From a checkpoint of a small transformer trained on Wikipedia: width 192, LayerNorm before each block.
Each number is 500 + 25 x the weight over its row's rms, rounded and kept within 0 to 999. Layers, rows and columns count from 0. Numbers have three digits each. The size before them is the row's rms in percent of the matrix's.

# layer 2 MLP down (transposed), 768x192, rms 0.0447, rows 576-625, columns 0-63
094:499535504490518515467495542467502506506526460532486496542494478500516470521470504478456485492502521483495476479538494496513515507518421517479509494473528460528467486479523532461484510503488566
131:494462512482488536463453508482505465506518501484509462518490471484505520537555553521472494501517503493447537489511509542512536517462530520504485513505487542538513499548489492563530479490449492
084:517514518488518461497526507461474516517515495481446497491511503509497462483500510525495492439506494506507490507485513479531512483508495489475484511487530484470517510488483506525502514532513449
084:485535527472503524507516521480511443485493479544494502505496552478485523539535546496489499491511529520527490481491555508508465496477475499527504525500474562445498475488491549522466480514439497
101:516520443522546522497515507480516482521496456512450510492512520448502504523510526456503496502487516521515469495483491460525490521488520507531495522469489511500508485532467521531469482526496502
087:477490470490502491474513483478542469480484483459560534557508491474512509505486492478507504556494508477441492472488500503474492485500516505513512522502532500497496467493513466504522525504535472
078:548503497512541476505456506485500445497509460530501517522510466529493526537547445499472488524494492516537536514508461543512514484503493509492519506488521507500545493518489528482492505496507495
080:501522519486465523497480506488517515460479511479440474480521517507474498493509488478490538490468501504493508522538523520463505524507487502454479524480498512480484483469534514504450510487479464
093:514535504513482459494491485505494517479464489508467495541450498546473500477499485536532507483485480497499511513480507479506483567559481512530483526464485498498513562491493460466460514533485479
097:504498511483505531489480511533494512447483483544473497468490542452501507504508518515465443484554501507528516546532511497495509516469501506517491539513525515497480527488492483485484461497463491
080:501501508518505502533501485509509539481468466550492474541478464510457498479489481515487524497494441528504488485531466452552530521522512513484481505472500489518545515508500500469478517493509486
090:505501465487460497534533526552468463473496492491507447510532515490483501562459467496517479494521512486465505503490492519488494552486518486540504508496508499520502498476513451493520517553480528
086:471527522490479487498534491487533543498458516507471523515482492483473509505511507496477472502541524511517524489499472494490527489507485471528476515516517492481513472466495531522513446498487459
102:523517498522504504493523560484492488492483524497472447494496521493505482549486480492511484502495537547477537502511505508502512554486488480441492531497488478461492472497508481470501488527451498
076:484521507486494519502516504457490520494523494506466501480451525482464510512518554526481481498492485533515541510501507453520507500486454495491507524489475503477527493490477522470471466533493502
076:487577496500495486489503504519513450485479476531497492502497560510501510502503547513500470468523494523518522524527528487508501496519485488495491501470504470504464491459521506477471474513520485
109:481513512509531513500488491505499526471504508534453467450478518490498517503520504533472496457480506494508526544471537519520515487478496490499461531510508499504500503519513518491458486475464482
082:442466499514517529467502502529529470471526474459512519541491531529497555497503472446517476498527519487474519481481503503485509496481443490515529469499540517475487479520504471495492505514495505
092:495505514516535487490513513484525504521511481495519511505499528518490454462501456478507476497454491516538526493524481485539514489515516478523535520509457456478469504477509491474522528535485504
075:489527504462505504497526555533482513518507542453483495495464514511506469491511476545532528478491517470512483486514515507471562540528491492492468518482527514525493496496491472477444501513493466
091:448535543489485528491500486466516526528546505513515500489505493499520478500457505502482521495539509478473474498530486489482475511564463514499456510496538522512499475477532543464448489446519512
091:500529505489495497508509528537487547500476509475474483487514521484492499498483500514474488463475502492495512496521514473497476506521461557465474522514485501493502522459481491484491507514508508
111:499462539517510545499523559473479507472479493498453490506468525490505533483476481459530530508467526541479483484476498484516434493464488499531462529503487550521467493527468454496483501513510540
095:500523560518476474512478494472523540476438519493474500494488512520500482526516564485504504477461455498524523500484531446477502505483468506467530500471513501451464476480507559512496502521460458
102:566515479484496497506507497506499503500459508481453469484422533487515471480498527517478505492510492505501521478519503503503501518532495515472531515520507485456496522476499542529508517503513472
096:517465511499494499508475512502514522492497517469466490479480459503482457516533521535496515529510535552514477504510506468522521473553517453514521523469463453478528463519471542500473436524520492
094:526507501502517517525528481461436520497567469484490545542498539509501507495505473499545538509487505510526468495496497515528468487509446485478532507498525504506471483469483510498487494541509506
079:536525483528518485449508479506490527496472528492551504516522516521509496508507451480562476466459480488483554462496504506479483460496427512476528499522502513514522507507531492493497476528498498
136:522506541491536448539525494488492463460530513503563505481504590509479500513486474486486501491483485499485492491512509491495514457482439492511494532506523497471503484452487522511496460486501508
073:531529507490513510492490536556476489502473516523495539472488512507468518536485504497517477496489519540477496516479559464518483482476470496536456521501513504495525501470479554514461504477507501
087:475521508498497465494547497501475480475424478523469475488495519493506491475514542483531531486428491497506531528511540518496532485561488468468497489503517511483509481439519471457455474511495485
105:490523517492511534513479486505514494466494490505443478478492541472475497496523528512493456492521490541520501549506532468522549516441474508492482536510513532503520496485501529473457469503469481
074:510475473483489513511555511549520548497541508506485497509478509507514471521463480520466499488532478502501527495493497527471531510532478530495479522478488485456481472500545536469544441528466461
096:523500507498476539474518487502508509504489496485481485483459517508498511496509503495499455466485509540510512502503510476481510532480471492479484551524523524477512466497506536492470439499492505
110:493504511479507521483477523497467505493499500547467448470480493476479488508507547529507444471526510527502552527488553469520508536498471475504489536501522521493520507515506515461449465460469498
112:480491479503499509492512507521527511525492524514492491510462434476503532490500516481501499500516498508499480509495528480530479521539508519543517477462518495503538500491523470511513526529530501
086:527520448507486526479506491476519475497507517517492489515487516503505489534485513488500446511530523522505513511489507526484476516527468475480505529496512491419504470495523489481476455502470515
086:555509538464541529523496494560493488476506514465478506512559486528500498519520537520523498444468510506476528510504486471502515495516536491493498511500505522486465524458516516550511478497512513
083:505485514486475536509540516479537494486521478513483488502485503499495509470489524460516506519471501506456546525480473478490494490439472547502425507470469518494490475469470487499511507451500482
082:516543495483498494529485485446513539473473497499470491487446535507484489527512510522496511482486493506516523531511475513522492508545488512436519486509521531438511512473510544494469485493456463
097:504515504553472496504488530524535484499504458506441481512479482479528547494486482519450520472478517502499496518443488526499468528513496495503508486492495496497513494498502430473505495482521551
102:504506488511457470456539492475479455490523549525470498502491488532497489506470452521478455505525510459535467519494467527520526523528461511499484464484509503468541495509503508501473525534496520
075:507501506495483483486503470517535485506464470517500502516483522499509490502473477500509441450570524501503500457454512485488473508492493492468498478495492446502474521458471483506486511538491526
083:475523470500469501478505494497517467530498479488497461501508495546465517506488549549469504517568512512551470513470512470495518501523468517522528491524468571524533503461515474482482488533510495
083:529521476510517543469476487518476520505484518520456533474486512522496483480499523523523471476517505498529510531484521506503513490486462493521466552505486581468515548510495499499503471492447483
087:483502517490486477505503565519523532476468532447477497492490537500494435520523510496519480492465508516521495492483481463545518539533507510486500534531527525490476495514444509423490500511467501
104:472518508514512495519473514490492516488514470529459474485483514451480488472520542533494457487500493533510521511481546455540506496453466495508496536507532522484528507482481534474463467489474504
081:482516541495542491513490508478483490458512487479503505456529518494501471485495508494524501482514509478526495519515484527557492485523514502485516533461464497498516474481481523466486498464500472
130:515494447506458473460481476537542515471471469498501516439500495473487490458520514508510451439482499512503464538491500512479486490477467498497536481510485496530511484481487504510487501503499512
062:464508519456530505490470528466499501478520499539478495537532521534491505555529501501482475531479511490500532531492477516486530538512494512454507464467448489485474483491470530469499493508461481
# layer 2 MLP up, 768x192, rms 0.0806, rows 577-626, columns 0-63
099:467490481502510496444501528498486512494499455547508522534522499507481501519491528507498465483537524494485526496467489477499490485510502511472476499489511535491494465509461508524468511542491489
103:443521505458504535501510510501482541491499511503485501530505521492470480491512551501520476486580488521447512520474529494485500516456485497496502537492526494468532479498507507512487499444473498
099:477519504491523505522491507526488515489504475546497490494487518482474509496514550526514495478514489508488498525490543505501493524472491504501470530484538553480522465466473530503486484487476521
102:505531501488528496502464521516481504483488481526506478490498513467481493478512523510530483485516496516478499510497551514500471525490487482486498528485530516471500484464464519517484503482483497
079:514534493515493492531474485524492518504464461550474488436489491468496488480519546530472471468469499550506525551478529466536500512458482503470486519511510521532511545495483535498488466469486520
102:517539528483531515529509508454443494484527472556511494472508483485476545508535526511443474523487477473469533504508499505514519505472483500482499545511494498518550515480509491520506471521447478
104:445544506483505511505481509509502585480490477525492506507502512474478498503520538519524468478519476514446513516472539510493472503480494486499467524483537539485522489488504506494478492486501517
094:493496498507491513490490500518491505466486505525478487499501480481500528471525530544515495483513504505458517462489502486500528521488487533508487558492518497497515501510479523520479494514470501
100:489537509491520503526471505517484531495476475529468471511511509467491490473516554514512482469527501523484502510490546470517504507487501495490497525481522540497518459484463529518460501508504494
094:468528526484546502498532518527495517504502488533495477501498517470509480477521514521503492486524491520460508504509521521462507513472487486519495547466523512482517486490481495519493507511493504
080:498520516504501488448473500457498490465501488492509504527537521508511491477469528521498478524521507543510525529456459476502547524495475494503525506499511516493473504463472536518489492467447499
097:472517495497524486501484491518489528469511487537509505499472518462489506485523574529502473494513485510469500490495525529498499491483506489514477528477532538486504490493493532502477494522492487
098:492503528483517535532495514515474563491500504508492497505505499496480500499522549515512496494532495513475500550520558480471475531449500513495501554482524541466504502506487510519477496476498492
090:461533511484512520502481505514469513484504501542477482502489503452483504467510537521538462482513477530483520502485542529505491526471496509500503550490527529475508489508481524495481491498460506
101:471524521485526531498487531516487554490491491552492505506509488477487513498524565506518485476537501494482509522496541496495503510472473493504483525489523521488512475500493516520494503500462501
096:482548495498519509512476503508476534515503510505458465506496496463490487483533563519505469473496494558488509527495525488521498531490484477526489528495525515485513488483481514509467497536489509
072:490507478491491496507493504528498550513488461494565498462532488468495505494506538496458458452487512545499498525454485487499496489484520511495490488479492521485511520473525525482473495479487527
091:503510486495541528489533528479520523447527496512474475492519490476473464528533492469507488533461465497488537502485545473496484528488477494493512519502521538465486520483494486476490480456515504
108:443524524469517515499512481531487533480491482541502506515518503488486509486523526531521490466536491527458503491505548498506499505461483506510469532496555541494522483487499514519476499491513500
106:468548499490532526513479515515489526495514481543484486491501504480488488502506555522516487475506506509453516532492545516490473513477477489510474504481516548489512490468504552491489497487480504
103:497529533499551531518518511521479499483490483506476480512502495484478496501523520537506504474537498504463514502515534479506505533463484514477502542475538520479500505476498526533483507494455511
109:477518511495549515514507515516463521489496499517478497503497518477477514474528568539532498504523494498468477495503572532478489532452493515487461536490509528485499501480494541512490495464493485
096:476523525486545504489500528513444556458504467536523506522493500472479477475519505524513480495528478500459506481502554508497492534492466518488486515470516543483507478467519511528475506486483496
106:437512519472506507488482497524472580498489483519493494502488501472490497491504523519538469497550488498447492501503536529498495507478497484514491502483543519468507456499488545514459502486514484
097:493515508464480493503495523542479551511500503502491475485521465495493491464519530517512476479507494505477532493493534504484484528471488481497493574495549545484511504493466476507474504484472495
089:495538566513484488487470525498464525467494517525491521536480473484509496491518502547518474509512510500497503516536489492527518536528437501489490490495501486482505476420473504496498487521434534
085:456537505520447503508473505506467512477490469525510500519486536502495540477514519501523475460476505536489481552503568502511526496507455510485473534504505483518486525514499497478479483515506526
123:444529542497542522500527505528542527486500461488509469495516548497520493524525563490473509497519490513452510490508494524469503481489480503508493549489528475494512508469483500511491497509507480
103:473504501492526515500516502524491544477509491554480500500506497482491488495514546544512486482498495511455508506473540516496474500462507511506467553498537537497512490494519519507498502502497494
100:460504531485516526510522500509503540476503498513485505518483491495483502505496530480517499476522485501465494524493510526471475526472479516486494547482514532484510486490492538518488497489472481
086:481516530498521517510476504518479530482503487529464488501498517467501498464546553509535469472502475523503504522508522500507490528467483497480471535466514525481498486494471506523475483500482517
100:481524528468518517507492505536473557475516498510505505506509483485500537490511535521503487476530486523463501506492535510499499505469494498516483533478532529490532482505504511518458486489483492
094:465546503476558515517493529498465521492506507522496488502523508471497506485519536511522478508509507511463504489486507511498505509469496493517488533493524528500518485471493519515462480537464501
091:495533512486512507478479510522465522496512488519480464484506497468492484479531553523516456492503489529499499521476512468529528527471480483492498551511541506483540501515494530503462494500493514
103:501491489509506528499522507541443522519523496507553491509474502481500500448467516541524512496518512540481525467532504535485501530487461504546504538486486477533528548477524503508512495478529537
100:489533515492525517519462525490496538504506492522487489509495495471498505480518548513503487484521486513458505530503545501486493529475471494500498530488540523490520489493475542514480495510478514
099:488530497404540516540506517504475529508532498490534485480535504489468497519539496491505489489535472485492486508532509492469501529470498517556505506483522531504524483509517503522466469447481483
100:470521511471527519497488501514515544497530483531503486491501502485463498490494558505496476514523517501441509496481541502483510515439510515512483521499506526489501506473477556515484492463498513
095:468528517488532514506473498514471549476498475539476491509506511480486528484529548522505471475525478518467479520452538490527484501452470493502486541492541538479525471498483522512489483527476491
099:475508483502491513497469533530516519450524479472458479490502520493458520526498503484556511524512509498483482512466536494495486480484510503486478509487517505495499467512460484547506511445494491
086:473493544488507500518481506438530500470524492532526476510471465493482519508503525545481510490558485492459489550513525505488534528480469516495512516491489487523516471511471561458469491488451471
104:465522504498527501514518512480493522491504505574491486491519514498482487507562557515476480483499505480448522487508518490482458505472487512519491535493524498493538505470470542527486512529445524
103:488562472469536549523497495491503508479523488570553473458521536456470517556535507492459504493496448502476484560514499509485510524502516497487506531496511495507535525486499492489505496479488469
095:478522498481514514492484503533458556490498486546487484483486473471487481467545548526515475478531486518471503503491562488526488501485492511497499538498523518485532468499476516516471499529491501
103:459511532488532499483498524522500569487512497512481490496522512463491474490523534531510504481543497498464502498480511519507487528472491483516487545474529537493509498512476498511474517497471498
085:479529496494508512537474511513468520495508481534471469493490495456469473483525544529524464493498492529485508505475524469523491531472494500506492551495520514493517480498489520523460492498480515
091:458533511492521525489459508485509528506521444554494481474516490490484498510555535510474462448513467511474493577477495497488514522481460491511489528492520529513521484482482525489489494501485475
099:498520467500489546491511501497509517478481506487505484479489544494502498516497497486481511469469489497410483497486543530472483512509490522469507542485519506501534534492480517515514505483509483
099:456526510474517519517477510512478549495504473526491499505492483475483516494535541517511484482531496501464497522498532518504487509462481499499476537495512542493505498506502545481481496499482519
095:463521501458514504501506483513476517493507480527501491480506492478512487507524542542511442461528486509465504524493536537507481500449489491504503522468535543475520467507491503491483497502487510